From a checkpoint of a small transformer trained on Wikipedia: 682M tokens.
Each number is 200 + 40 x the weight over its row's rms, rounded and kept within 0 to 999. Layers, rows and columns count from 0. The size before them is the row's rms in percent of the matrix's.

# layer 6 MLP down (transposed), 1024x256, rms 0.0348, rows 426-453, columns 128-255
091,140,134,107,203,295,194,175,246,190,198,250,186,195,247,174,178,221,199,247,217,207,212,210,160,154,211,218,177,182,194,225,214,202,207,257,186,231,215,200,141,207,141,235,134,264,228,228,225,222,211,186,252,182,260,276,201,144,208,218,166,212,170,200,328,234,168,157,262,230,169,191,239,123,219,226,108,225,244,187,188,226,193,227,221,239,204,215,293,164,31,154,208,141,231,176,218,192,278,271,155,199,194,158,180,121,224,156,199,238,163,237,264,217,266,167,203,231,275,155,181,261,184,141,167,214,223,123,134
095,214,150,226,204,262,125,273,217,238,156,196,237,148,213,204,216,208,209,287,148,190,178,258,190,197,138,174,230,193,178,189,207,168,218,122,146,190,188,217,205,174,165,156,213,228,205,217,249,97,193,222,190,161,201,182,168,199,208,227,234,212,174,243,261,238,187,204,216,220,137,296,218,137,171,153,181,150,186,187,201,289,155,183,207,213,203,196,232,248,136,149,222,205,171,143,223,205,190,211,215,177,195,230,235,301,230,209,126,198,175,224,200,209,176,208,219,155,162,291,223,207,253,262,158,226,305,102,175
101,221,160,162,162,249,203,277,192,208,185,240,212,245,195,238,189,136,267,206,158,187,192,243,222,176,168,172,214,139,171,107,176,300,208,272,208,206,200,148,189,242,283,187,262,167,268,124,235,307,212,168,156,244,147,112,149,243,200,203,214,204,216,202,166,249,186,153,251,152,231,235,190,199,243,157,195,232,222,133,239,198,206,225,213,229,196,251,250,169,165,208,227,254,236,287,208,134,307,225,257,295,172,192,166,286,149,183,205,122,137,235,141,178,195,216,184,205,197,184,232,156,199,232,231,208,163,188,164
084,267,223,247,246,224,167,212,266,228,197,223,139,171,233,160,249,270,184,258,255,156,207,208,236,262,182,147,217,185,235,135,251,212,184,156,243,181,280,190,194,223,192,253,162,192,222,171,226,222,220,169,161,166,204,255,234,246,196,222,134,182,291,248,204,147,189,199,244,233,228,237,226,156,108,194,167,240,189,171,253,161,221,227,212,202,260,141,181,200,218,177,235,194,106,111,134,209,145,190,181,185,230,254,145,171,217,253,192,182,130,273,173,123,118,260,198,164,129,211,138,209,215,167,149,148,137,173,187
091,151,153,188,227,245,173,183,182,195,189,214,212,201,211,208,233,200,180,216,237,207,155,92,172,228,171,186,125,209,183,210,247,174,217,212,249,185,215,279,165,183,152,252,255,216,220,151,279,175,161,200,227,175,197,197,285,228,200,148,186,140,177,209,273,266,189,222,169,219,212,220,192,272,276,181,165,216,174,240,149,224,130,249,201,201,199,219,182,205,111,198,117,154,249,191,147,180,215,226,203,185,163,157,179,220,143,196,181,267,213,219,216,168,163,177,104,168,231,164,232,217,206,129,180,170,192,275,245
118,189,218,244,229,217,147,226,243,211,185,267,198,230,187,192,147,208,203,206,236,221,209,142,193,201,212,174,213,158,137,231,231,205,163,224,192,174,269,194,206,113,225,194,185,229,178,246,185,151,225,162,288,188,212,206,186,213,157,166,195,196,217,225,129,237,199,227,221,279,221,130,250,183,249,224,246,199,124,222,127,191,229,259,185,273,200,156,210,248,84,163,212,188,168,152,282,193,202,185,222,247,217,151,232,154,289,187,182,231,208,180,159,204,207,162,210,160,229,211,213,223,129,243,209,161,166,167,160
097,228,90,207,216,262,229,111,165,190,205,156,165,198,216,178,154,169,242,198,228,140,154,137,266,231,174,133,229,223,207,216,226,164,190,200,155,258,139,246,140,134,158,155,224,278,179,183,172,250,301,149,210,194,187,205,201,224,193,230,223,224,191,152,206,247,194,216,188,182,265,248,218,203,149,229,216,196,239,190,277,214,220,297,155,192,222,148,193,193,227,174,190,217,224,233,156,156,234,230,197,214,250,183,249,199,170,188,272,262,230,199,239,239,216,93,239,157,199,232,154,146,241,175,172,161,181,195,233
096,183,257,129,228,238,171,211,233,194,215,181,171,206,256,213,157,191,183,203,188,161,244,199,274,239,115,258,203,172,192,217,296,213,219,202,193,212,204,144,221,240,178,242,175,196,89,187,230,213,231,147,168,225,200,199,206,237,124,271,202,193,325,207,218,193,216,222,287,160,229,164,182,173,226,181,147,225,176,172,185,173,218,217,246,181,239,189,185,246,232,127,185,237,264,182,219,159,182,133,218,258,168,205,76,196,137,171,171,219,195,187,203,245,130,255,217,233,227,172,247,218,217,165,193,242,220,270,232
099,209,195,199,243,228,231,192,199,213,129,164,232,217,169,212,151,281,194,198,166,181,208,217,185,201,273,208,219,165,180,224,290,179,237,202,169,220,266,206,148,183,123,242,263,159,202,197,186,161,212,174,212,147,205,217,187,136,291,225,240,192,209,225,167,226,151,163,220,217,259,211,138,184,258,248,198,165,242,181,204,220,201,136,162,162,182,202,267,163,232,155,171,240,183,184,174,218,241,113,228,197,217,208,200,163,249,181,230,150,175,240,248,184,228,177,181,274,205,167,213,203,213,174,122,153,239,245,203
105,159,214,140,182,219,256,187,229,194,214,166,242,130,196,178,148,191,193,237,150,274,235,245,267,202,168,167,227,162,183,219,169,239,209,244,190,193,195,188,202,174,254,284,274,230,200,199,188,213,233,182,183,231,163,121,163,190,177,190,179,161,169,280,184,207,139,199,198,158,169,155,198,227,262,167,187,196,293,248,199,216,226,264,264,241,232,112,195,176,234,287,207,74,153,194,212,179,208,244,193,214,193,249,216,164,197,182,182,220,186,207,183,214,175,220,177,220,232,156,142,196,198,171,115,138,244,242,166
109,219,144,198,277,143,245,142,202,157,148,205,210,90,148,198,153,157,185,214,209,254,202,107,217,221,191,222,221,159,107,149,279,203,173,185,186,152,222,211,284,170,197,231,215,198,139,200,262,172,247,198,223,237,269,182,162,134,191,217,203,247,266,280,198,204,239,237,247,236,251,239,265,213,124,212,123,258,178,131,203,227,187,219,177,206,182,278,214,207,175,192,215,230,228,167,266,131,190,248,158,181,181,296,176,180,162,197,176,209,169,186,173,288,153,285,190,237,186,214,213,226,203,142,250,214,176,214,192
114,189,134,233,193,246,154,227,248,147,174,207,230,246,211,207,244,250,191,230,227,192,160,191,216,196,231,85,213,250,248,220,311,157,206,151,204,220,181,204,168,215,263,214,234,196,198,228,172,170,285,248,213,221,229,254,194,209,214,200,263,144,191,173,170,161,203,238,213,173,183,215,224,200,194,218,121,214,170,174,153,213,222,217,212,194,203,129,201,242,172,227,217,141,167,221,190,228,180,251,111,186,256,188,211,245,204,243,217,178,146,204,199,231,193,203,118,192,147,187,143,262,123,209,215,134,268,235,255
124,251,197,167,190,213,233,194,156,157,179,179,225,207,175,227,246,258,189,232,228,222,154,168,170,162,234,275,153,213,241,216,148,132,223,221,172,202,217,176,235,186,253,231,256,239,135,180,215,256,216,204,184,204,216,214,217,218,252,197,146,221,137,240,152,184,236,217,165,117,163,269,260,207,183,234,332,149,242,120,151,119,250,226,186,272,167,159,118,169,179,152,192,233,211,239,192,197,211,194,168,149,274,214,267,204,242,206,227,189,224,225,209,233,185,257,204,167,118,226,157,175,166,149,258,196,205,117,171
124,197,190,203,129,256,178,219,229,142,217,227,204,274,142,181,180,265,246,176,203,290,294,162,236,96,170,232,218,240,202,224,216,205,191,257,189,156,202,189,162,159,200,216,153,231,163,237,229,189,158,158,160,192,175,229,177,185,206,222,164,113,190,166,209,211,133,191,233,131,185,174,170,165,197,112,176,159,179,185,210,205,244,150,209,204,164,232,225,216,219,171,188,202,236,150,181,197,141,267,149,245,262,170,214,223,284,214,187,163,122,144,184,266,241,74,261,156,233,201,226,245,254,220,233,163,206,227,264
104,212,289,282,252,231,178,181,190,260,165,157,139,256,269,272,230,220,160,278,242,248,161,166,158,178,216,211,230,203,192,201,107,265,184,233,160,236,301,182,218,265,186,227,156,131,125,185,253,180,213,185,173,212,123,219,225,183,147,212,180,189,169,176,210,240,164,207,226,142,176,213,268,233,233,260,219,161,145,246,161,110,236,192,193,199,209,235,230,231,181,170,217,202,212,271,264,191,228,137,169,195,188,243,167,178,152,207,175,203,231,199,221,203,231,183,200,154,132,241,263,152,250,210,116,239,245,154,174
090,187,165,174,207,296,192,231,181,274,228,238,185,193,116,151,207,268,186,202,231,120,244,196,158,182,185,255,246,175,244,237,206,206,217,185,167,175,162,250,211,209,145,174,183,272,244,188,257,181,242,196,133,99,258,178,179,114,153,216,194,208,164,166,190,189,165,218,174,246,189,213,217,163,213,207,209,173,214,230,171,200,139,242,247,169,179,198,209,270,211,124,218,212,145,234,190,206,203,183,189,157,242,178,216,174,249,229,178,168,161,247,180,194,242,219,154,214,182,179,186,205,323,222,166,254,194,173,228
077,209,154,213,122,197,290,221,121,197,190,215,173,174,103,140,169,211,203,223,157,211,188,235,199,190,224,185,207,143,194,251,243,250,210,202,241,184,141,153,179,160,201,197,234,237,239,232,138,267,220,225,245,187,236,270,191,177,251,207,223,179,201,186,194,162,213,206,113,182,214,135,193,206,161,170,175,182,142,161,174,235,278,199,234,261,186,235,221,233,188,264,177,172,187,238,208,277,206,263,204,189,204,135,232,209,222,153,159,215,180,290,212,173,166,233,227,215,183,222,204,245,223,209,167,175,146,188,175
101,175,217,189,214,192,210,221,205,196,203,200,201,238,172,174,133,182,170,213,226,165,158,236,216,192,202,184,259,148,165,155,231,187,237,123,211,202,172,268,172,147,157,197,202,171,203,210,276,124,251,155,166,224,187,180,197,208,168,186,177,210,255,147,210,165,198,118,216,277,128,162,106,219,166,155,252,285,185,216,195,215,209,220,261,222,236,216,166,234,135,165,218,254,222,155,190,205,155,201,110,154,190,110,225,176,245,194,223,178,182,181,186,258,227,197,213,203,239,157,201,186,197,219,242,264,151,209,285
097,154,171,223,220,200,179,118,272,213,170,237,195,182,244,155,143,141,160,237,248,152,317,210,211,175,156,191,168,199,201,179,177,187,139,209,192,272,160,217,181,151,226,243,175,263,176,249,182,241,228,179,142,187,140,173,151,227,178,177,189,148,203,160,216,239,193,185,241,206,223,167,175,193,205,221,251,249,236,167,165,260,195,169,250,164,179,192,233,267,282,246,219,229,149,189,194,170,203,213,229,142,178,196,246,161,172,159,179,169,229,161,253,183,216,251,169,235,213,203,182,208,240,242,239,223,193,269,210
092,268,149,250,186,210,260,167,199,218,161,176,212,182,148,233,173,172,180,195,217,153,193,175,179,245,213,221,197,224,154,261,226,215,273,207,203,158,166,221,163,187,146,180,147,195,201,211,187,214,211,224,188,181,154,194,184,237,159,207,148,192,171,188,163,174,205,182,169,130,221,180,155,164,193,226,244,171,159,249,174,216,193,152,224,164,151,259,217,224,254,220,166,182,112,166,126,254,149,149,177,217,197,193,183,192,141,110,209,146,178,244,215,196,214,275,288,238,178,271,233,242,160,214,240,243,169,200,190
092,206,173,216,207,185,151,231,173,182,191,211,188,210,158,144,196,160,231,193,195,174,186,185,182,219,121,230,213,273,219,209,206,188,189,191,258,181,251,116,245,238,231,215,183,130,151,199,223,287,154,300,238,289,191,224,195,280,290,175,164,119,196,193,184,136,161,116,195,252,201,198,162,205,220,212,240,198,234,172,173,215,204,158,196,207,203,172,292,151,208,207,251,201,216,186,223,159,186,138,270,164,204,164,160,224,186,170,226,199,225,238,159,190,169,140,221,195,165,228,204,190,269,226,131,192,102,198,245
098,229,208,148,107,164,182,180,227,220,188,221,201,233,209,180,192,207,197,192,173,150,282,230,268,188,174,224,119,150,173,183,179,219,167,183,302,146,246,181,290,225,277,173,178,197,195,216,247,205,138,208,215,197,253,197,179,209,241,130,231,227,248,121,134,209,186,162,223,254,201,294,138,196,266,200,191,207,193,178,178,148,207,215,193,174,214,122,184,135,221,245,213,188,262,242,177,209,219,252,221,281,190,187,196,187,315,212,152,198,180,197,277,146,180,198,107,170,232,159,182,210,295,260,243,217,196,173,227
087,189,155,200,194,181,175,274,140,212,265,263,234,268,218,256,161,173,242,258,232,194,178,158,151,165,194,232,202,259,216,128,230,164,225,180,178,208,179,152,194,176,117,235,166,130,241,162,198,205,160,226,174,174,207,107,226,185,220,116,196,174,180,170,209,170,235,210,212,229,210,155,190,170,205,187,257,184,187,285,265,264,99,186,142,171,202,229,205,280,223,202,125,193,142,282,193,217,243,141,187,180,241,173,173,185,184,170,246,251,164,220,175,215,188,175,210,139,226,220,208,275,209,209,178,193,249,196,211
105,177,217,192,318,176,159,220,201,214,158,164,287,230,233,212,214,168,110,203,240,233,140,223,168,243,248,148,206,270,177,199,185,242,190,235,202,139,191,238,234,191,180,207,206,107,157,179,165,236,220,182,203,164,171,159,115,247,192,176,229,242,177,207,111,214,212,187,262,194,155,208,233,215,267,242,246,194,189,181,176,233,175,133,182,203,158,214,263,190,219,169,216,231,169,207,178,189,309,184,155,212,152,168,216,237,79,195,190,212,205,177,152,235,200,269,242,137,229,267,259,158,201,191,165,250,216,185,208
099,190,142,148,207,198,218,283,241,202,214,208,164,165,217,131,135,160,149,155,185,207,207,232,191,156,213,144,208,199,144,185,166,179,154,123,284,133,182,125,301,223,127,172,290,262,172,243,206,214,165,178,244,192,210,164,175,244,184,260,204,194,184,275,261,219,210,213,154,254,202,287,160,223,217,222,249,182,188,128,203,212,215,202,180,218,206,205,191,196,194,213,286,165,277,209,252,226,170,293,182,232,200,249,109,227,189,231,188,212,239,206,198,197,154,169,166,111,200,197,180,188,184,145,218,152,211,228,245
105,236,188,98,196,166,181,253,128,177,221,216,230,227,160,189,174,238,211,190,125,90,194,217,271,190,204,190,234,141,189,195,200,227,161,179,231,191,182,208,233,168,235,203,232,180,219,232,219,174,148,193,138,191,147,184,216,200,190,146,249,199,287,252,172,182,202,188,222,186,209,220,211,197,265,208,165,203,241,214,187,204,202,237,189,204,183,163,163,164,329,204,177,183,147,186,193,182,211,212,166,224,193,151,148,250,216,170,285,157,161,156,167,155,204,222,173,312,171,197,224,272,244,231,237,207,171,270,254
089,205,166,241,214,255,257,188,141,183,128,197,208,163,248,212,254,129,200,261,180,235,193,198,159,165,194,234,132,186,192,237,202,206,216,176,204,207,209,109,218,166,222,162,181,202,191,204,162,229,195,193,226,183,148,117,196,250,199,273,214,158,175,213,193,169,156,223,114,231,217,205,200,202,183,249,174,216,133,147,210,161,187,262,185,242,261,240,168,209,220,236,238,265,128,137,149,196,270,236,144,192,136,227,232,160,227,197,144,196,258,194,263,168,227,259,199,201,196,144,214,215,241,259,221,257,250,212,253
104,149,178,224,174,234,164,147,230,206,170,214,210,178,212,178,244,156,192,164,235,223,190,153,204,184,186,104,225,217,165,140,202,226,253,235,149,193,286,136,205,169,151,165,201,199,248,131,231,135,208,166,234,189,181,224,177,181,226,184,252,245,163,132,206,214,167,249,252,214,183,230,243,143,200,192,174,157,216,203,218,218,190,190,242,191,171,195,190,180,181,190,260,145,238,151,226,213,168,83,178,161,269,250,249,186,223,229,291,245,142,203,286,230,286,148,183,158,251,162,156,269,267,155,218,214,173,164,226
# layer 6 MLP up, 1024x256, rms 0.118, rows 427-453, columns 128-255
099,230,208,173,233,248,215,158,230,150,228,181,166,133,203,199,252,209,201,184,209,235,237,158,226,188,225,200,138,201,235,257,181,164,171,147,234,156,112,246,207,146,194,188,253,225,158,248,201,221,188,172,230,182,254,231,247,230,148,182,133,165,180,207,129,224,171,205,184,144,186,143,180,135,219,199,205,214,209,101,205,168,289,175,181,152,131,169,169,234,250,231,176,281,171,74,207,246,195,181,188,182,203,288,242,224,219,185,195,262,182,219,245,191,209,241,225,213,234,238,146,205,226,275,227,176,227,225,214
102,162,236,177,276,191,206,216,235,201,198,199,149,252,174,195,273,228,167,175,188,204,185,218,196,128,249,241,186,288,228,137,165,251,231,236,218,223,177,140,197,235,191,211,189,152,142,205,141,225,210,232,195,210,192,191,242,266,168,159,166,192,236,196,69,186,232,194,221,264,157,236,211,201,237,230,248,265,249,144,249,186,145,191,165,154,274,209,186,204,155,181,205,224,205,164,253,204,218,163,154,234,236,222,205,212,135,153,176,214,207,182,174,207,183,201,280,270,215,209,153,154,209,188,189,197,159,158,259
092,251,217,172,178,157,234,123,307,204,177,193,191,150,235,175,186,218,233,180,125,145,161,247,188,195,169,136,257,116,233,190,210,187,203,152,187,193,157,154,246,221,177,176,203,190,181,175,306,157,265,204,177,239,171,294,222,174,150,210,254,137,186,128,130,270,242,196,176,158,238,190,251,250,113,130,166,228,228,225,238,207,201,208,222,149,207,185,228,234,237,194,160,196,222,182,160,235,269,224,128,185,237,212,162,195,172,206,205,147,209,237,229,202,194,260,88,190,234,219,228,126,234,110,168,188,124,228,263
092,242,194,179,186,238,250,181,230,180,203,265,178,175,215,176,243,129,204,214,165,218,130,225,158,232,197,184,180,215,203,224,246,218,210,185,196,198,247,172,238,187,129,114,242,253,142,184,236,225,153,145,194,185,150,146,271,201,161,186,195,194,163,219,218,225,226,241,225,262,214,152,261,271,223,226,169,248,193,170,199,233,156,176,272,150,208,198,193,222,140,177,206,180,185,207,170,173,187,164,214,246,175,232,232,177,109,183,225,220,224,154,226,217,262,197,179,195,203,205,122,209,199,171,207,162,235,144,151
114,150,209,260,196,196,164,254,276,231,245,213,210,247,187,154,201,241,180,234,200,221,170,237,257,200,241,211,198,161,138,234,216,231,249,240,192,207,146,133,184,211,220,204,117,198,113,163,194,193,200,226,194,155,163,197,213,167,166,226,167,203,196,216,184,188,195,178,215,283,133,111,220,212,210,238,168,188,170,197,156,177,193,204,266,216,174,169,204,252,190,172,162,162,206,140,258,157,257,138,218,216,130,275,171,187,251,219,187,223,252,252,203,285,223,170,175,164,247,245,204,272,140,247,210,158,202,235,225
102,294,171,196,237,243,222,164,199,181,211,220,193,194,149,214,213,263,294,240,261,229,170,255,199,219,234,186,242,209,164,189,246,186,225,212,171,202,162,201,195,158,222,122,198,189,171,170,197,243,163,173,207,250,138,228,145,204,247,176,193,199,128,139,191,285,141,179,192,245,200,226,196,206,174,136,194,126,168,210,233,172,210,207,271,156,176,183,236,219,225,183,260,200,180,192,87,194,223,170,188,214,214,250,193,233,198,244,209,168,228,230,212,162,171,188,221,150,209,264,214,289,257,203,150,164,239,279,268
095,171,212,184,242,184,220,195,177,138,274,230,273,159,218,148,224,158,235,259,145,223,241,173,249,179,205,297,193,182,219,251,207,178,193,217,202,169,215,305,230,241,173,225,145,197,129,187,234,167,242,207,191,230,113,256,191,217,180,268,215,196,275,285,154,246,257,183,223,169,207,177,135,225,180,231,188,163,210,200,223,297,191,242,136,181,188,258,140,200,220,162,216,165,224,107,164,256,124,207,142,179,187,253,167,231,160,221,101,217,216,224,252,149,182,217,205,189,272,225,234,214,205,275,125,201,176,219,193
104,206,166,199,250,210,143,157,211,231,204,187,79,171,217,216,200,285,120,221,251,157,175,201,159,224,211,224,210,228,177,159,220,233,231,242,200,283,231,175,206,176,180,149,201,169,284,214,256,276,168,221,153,209,217,199,105,191,199,152,217,255,217,187,245,153,157,119,194,176,206,196,185,222,208,195,214,201,172,212,187,181,234,195,204,209,217,218,217,199,259,253,127,167,208,167,259,177,197,224,242,205,159,221,218,224,187,242,140,172,235,82,196,242,162,227,246,165,172,201,167,126,224,177,236,187,265,178,101
102,188,239,165,247,265,236,151,249,216,278,141,187,197,145,212,145,163,267,250,145,221,192,162,251,290,265,191,242,113,173,253,240,178,246,249,204,164,191,165,168,156,271,160,239,253,215,229,201,224,178,142,190,236,134,183,190,128,180,200,138,137,201,217,251,182,243,185,213,275,221,207,182,183,137,200,228,271,216,209,160,248,221,207,189,195,224,222,108,205,184,219,138,91,175,219,228,195,268,219,199,172,246,174,164,143,269,143,220,230,142,190,216,216,203,262,220,186,174,184,197,153,247,126,199,228,270,248,87
113,283,165,177,243,180,155,234,156,208,155,126,264,84,212,225,229,189,139,102,176,223,196,177,186,209,108,157,207,277,110,171,185,336,262,160,224,189,176,190,159,163,206,190,162,202,167,183,219,212,239,213,201,234,157,207,230,232,206,179,160,146,189,161,172,195,216,267,196,192,146,182,200,143,155,232,174,165,247,228,226,236,177,151,209,244,175,206,233,229,250,174,232,192,276,190,232,233,195,174,182,195,157,166,145,196,157,165,208,113,154,132,180,155,181,135,226,208,240,208,259,263,190,223,206,237,205,225,151
107,263,216,199,174,258,198,223,262,223,169,151,197,197,214,121,168,237,195,183,177,212,234,209,163,244,205,192,245,206,172,234,263,209,209,169,237,175,177,196,210,300,308,183,176,171,170,178,103,150,201,259,227,217,150,234,164,207,182,199,221,195,198,116,211,138,225,188,172,186,205,204,141,212,183,147,209,278,186,300,261,158,264,219,199,188,283,150,241,171,212,171,230,172,160,176,258,213,184,181,139,208,216,228,278,141,177,256,151,169,238,261,268,208,191,202,176,230,139,244,157,213,199,196,241,154,172,129,254
122,213,250,187,225,174,144,218,200,196,251,211,159,183,184,196,252,201,166,178,223,194,201,227,202,172,200,156,159,217,207,220,165,190,274,235,157,256,175,221,153,122,155,215,154,198,228,178,237,236,232,274,216,183,169,95,209,172,183,256,228,230,166,209,213,264,186,210,215,230,153,207,234,170,216,232,253,182,264,229,179,148,219,189,142,199,155,99,175,123,205,145,243,145,230,239,147,207,202,143,140,234,227,278,287,204,149,178,189,221,230,130,147,230,247,221,201,82,223,242,233,204,200,221,185,235,226,160,183
110,192,208,218,149,186,134,179,152,160,273,177,195,253,191,213,199,256,259,164,174,213,217,188,230,162,207,235,162,264,150,218,256,169,231,271,152,186,125,237,155,211,223,172,250,232,223,255,189,186,196,233,179,186,184,151,182,240,117,274,144,131,251,167,190,209,211,99,221,167,190,181,179,218,146,162,199,172,136,188,199,176,192,128,222,172,184,238,257,209,204,165,198,155,240,193,153,162,162,274,173,199,186,139,201,167,139,159,153,185,160,191,223,214,281,74,316,165,209,234,203,199,223,236,190,214,181,217,315
105,128,221,208,200,183,294,146,210,166,178,137,202,218,174,186,146,126,201,174,163,207,219,124,178,135,154,241,254,207,240,165,165,213,175,216,201,268,237,145,199,212,182,224,126,194,252,192,224,218,211,210,194,177,166,170,142,287,217,139,218,164,151,226,216,173,207,222,180,199,208,214,195,238,226,187,277,210,155,230,125,166,214,198,269,192,192,181,183,247,140,253,174,198,187,265,263,247,206,169,129,148,227,237,208,238,230,228,161,184,177,225,250,184,157,233,187,190,161,187,278,169,179,190,237,225,162,213,194
094,213,183,271,193,166,204,211,276,192,163,207,196,201,223,218,126,156,176,172,203,229,188,182,185,178,224,179,173,188,233,205,137,159,154,162,229,230,244,256,292,197,263,173,214,233,216,225,186,207,178,238,221,162,124,234,194,245,148,219,164,174,146,204,174,287,185,207,185,147,317,195,216,171,202,219,124,225,248,259,149,133,254,204,153,169,272,311,195,184,205,232,147,168,181,268,145,196,223,183,152,146,195,133,185,213,152,167,194,186,215,241,188,256,187,256,242,242,221,244,153,192,133,200,236,294,228,163,199
085,194,237,248,181,134,194,199,247,198,202,191,239,246,147,197,154,202,270,198,166,180,199,211,179,229,177,213,166,172,144,207,186,155,237,235,181,160,172,198,210,195,223,201,258,214,204,246,188,75,237,200,182,247,192,227,215,224,178,167,227,164,219,113,252,150,182,235,171,191,149,203,166,274,199,245,162,151,214,291,235,183,144,199,255,198,183,245,216,225,236,230,240,206,240,203,252,140,219,194,208,204,245,192,136,151,177,167,119,200,219,230,215,176,185,138,209,187,156,155,259,199,232,265,250,279,230,203,161
095,155,196,212,285,164,161,188,272,172,164,233,169,228,168,167,161,164,210,194,106,125,202,233,229,206,225,241,241,179,141,230,210,216,228,131,193,259,217,227,215,191,120,176,239,193,202,196,223,165,242,220,144,152,200,168,236,225,195,206,222,223,227,154,175,167,302,136,167,226,196,60,158,287,192,160,245,219,183,169,236,278,207,179,248,233,246,186,250,243,167,193,267,246,225,167,204,270,199,203,171,239,223,146,180,151,204,205,165,181,178,180,184,206,269,197,154,160,253,206,272,138,148,190,170,296,202,229,166
101,247,235,249,188,147,164,203,95,224,166,232,197,195,219,175,218,273,176,262,160,209,230,177,256,221,211,185,175,201,162,184,226,237,185,279,273,268,239,228,137,261,235,211,181,216,178,94,173,234,172,215,241,185,178,162,263,222,229,171,203,185,221,208,194,264,169,96,217,208,185,196,195,245,254,278,182,201,175,181,254,287,211,271,208,146,251,231,166,199,196,230,198,136,255,239,212,174,148,199,242,162,215,146,251,222,185,190,206,227,221,215,154,224,230,276,230,157,196,208,128,261,116,231,240,203,183,105,152
099,175,210,245,134,181,190,208,205,259,190,160,232,230,196,154,171,155,182,169,244,162,288,103,175,166,137,209,318,208,210,220,139,224,371,191,193,196,193,247,209,185,223,138,210,192,245,220,249,217,223,210,170,228,248,181,219,192,201,233,180,177,217,184,173,172,209,201,148,198,208,146,221,202,242,200,148,198,268,174,148,84,220,258,183,156,192,227,121,136,238,294,211,163,158,203,179,244,182,217,221,225,178,169,123,76,260,183,207,158,156,160,166,205,185,214,232,161,197,191,290,159,170,231,287,259,287,222,189
103,183,157,192,190,221,139,220,193,200,210,185,219,199,196,198,167,187,239,213,189,158,168,240,178,165,234,194,220,228,157,225,237,223,254,203,191,195,220,181,214,191,259,226,254,276,197,224,150,187,151,261,187,221,154,129,218,218,184,204,197,202,176,205,162,219,178,162,188,275,219,162,232,279,183,204,243,143,188,233,180,229,251,117,238,318,155,251,224,116,167,237,209,236,201,158,159,223,205,329,247,202,208,221,219,214,199,242,243,183,185,177,178,112,141,212,279,174,177,190,208,215,212,211,207,210,192,140,184
104,240,151,229,221,218,158,219,170,171,201,171,169,183,198,215,229,258,183,161,168,153,182,165,239,200,175,205,166,252,193,208,145,188,149,278,231,229,213,213,205,193,210,280,68,198,223,230,138,156,268,225,147,190,191,214,235,264,235,214,174,242,204,163,191,209,185,214,195,170,167,163,133,190,218,190,267,195,219,168,205,169,268,239,157,148,226,131,129,201,214,259,134,210,194,135,211,159,117,117,164,201,177,228,172,216,122,207,230,185,180,237,175,214,147,168,237,172,253,229,215,271,152,256,191,196,186,212,173
093,138,211,220,206,209,121,163,253,180,265,245,199,225,287,211,217,142,199,197,141,243,246,240,274,280,166,272,258,225,241,199,227,183,232,163,199,246,142,223,157,161,230,186,200,214,228,199,95,182,233,203,207,193,237,181,138,182,184,205,262,209,237,167,195,220,226,169,189,191,150,225,199,190,196,229,170,173,235,229,145,164,150,213,203,194,196,155,157,226,181,197,190,168,191,214,206,222,194,232,241,217,234,239,276,174,218,169,244,220,215,161,210,127,237,209,160,246,188,246,224,286,225,189,196,202,216,127,248
102,237,113,225,190,211,163,234,221,133,226,164,170,243,146,225,243,184,196,139,213,192,179,197,156,178,246,199,257,163,210,235,205,162,157,156,172,275,252,62,248,237,216,278,205,176,236,216,222,267,139,216,231,158,212,258,193,161,208,117,232,148,240,263,244,221,168,192,253,163,181,251,166,165,232,276,201,174,167,174,180,212,243,150,233,249,199,220,290,138,213,241,232,210,211,166,176,206,182,209,154,213,181,212,163,231,237,203,167,204,173,209,152,220,204,202,233,265,236,218,227,193,231,180,230,164,153,154,198
102,217,190,179,217,179,189,216,241,235,264,236,147,191,203,232,151,218,149,103,187,242,161,253,233,277,189,189,207,176,152,187,177,259,238,218,230,147,215,174,225,144,167,176,234,200,123,224,170,152,244,211,127,227,157,252,116,202,192,264,259,145,264,221,213,243,151,214,221,281,135,217,267,253,188,143,250,178,214,216,209,238,194,154,198,221,228,235,281,215,118,201,217,100,222,237,147,228,294,204,200,249,229,206,93,200,163,188,175,128,197,188,220,195,183,205,157,145,194,214,134,234,252,233,231,229,211,179,145
107,207,266,175,284,186,124,156,190,213,149,118,168,208,88,193,187,182,193,264,186,175,188,190,248,251,219,205,219,220,205,179,190,239,215,164,233,230,128,176,187,196,227,188,153,172,159,242,156,174,204,202,168,202,209,211,249,184,153,214,194,242,193,189,173,255,205,189,224,241,222,108,165,124,217,231,297,280,255,203,215,173,219,143,174,203,195,194,198,221,180,209,197,232,199,193,178,294,233,184,178,231,163,176,109,258,159,121,197,188,240,197,255,201,169,326,220,252,147,257,181,270,134,104,179,221,205,184,213
103,177,233,166,266,167,209,156,212,205,171,260,204,201,117,172,183,280,151,157,135,199,188,138,242,225,190,243,247,229,229,209,143,116,145,209,173,224,161,224,170,167,260,200,105,238,195,221,203,227,233,219,201,251,180,191,289,252,253,143,228,170,163,183,199,224,171,194,256,158,183,144,178,225,222,186,217,214,216,206,235,204,207,217,238,183,140,157,157,188,223,239,161,148,209,208,213,220,113,223,215,206,277,198,209,228,176,200,275,198,219,268,200,235,261,231,223,169,180,183,237,193,185,128,193,151,61,179,91
107,175,202,250,229,202,127,193,164,282,190,182,165,190,155,247,204,195,287,185,246,202,216,221,242,146,253,142,292,218,277,272,261,208,275,229,231,194,120,154,208,162,200,215,165,237,279,145,187,178,240,192,194,165,175,238,195,169,192,119,230,179,193,189,132,226,162,189,195,189,232,120,166,176,186,233,246,183,182,171,223,193,174,234,242,247,202,225,115,175,244,193,123,122,246,242,178,277,85,165,190,146,198,191,133,179,192,278,200,194,203,232,187,192,189,237,311,176,222,202,201,203,237,263,179,196,171,158,219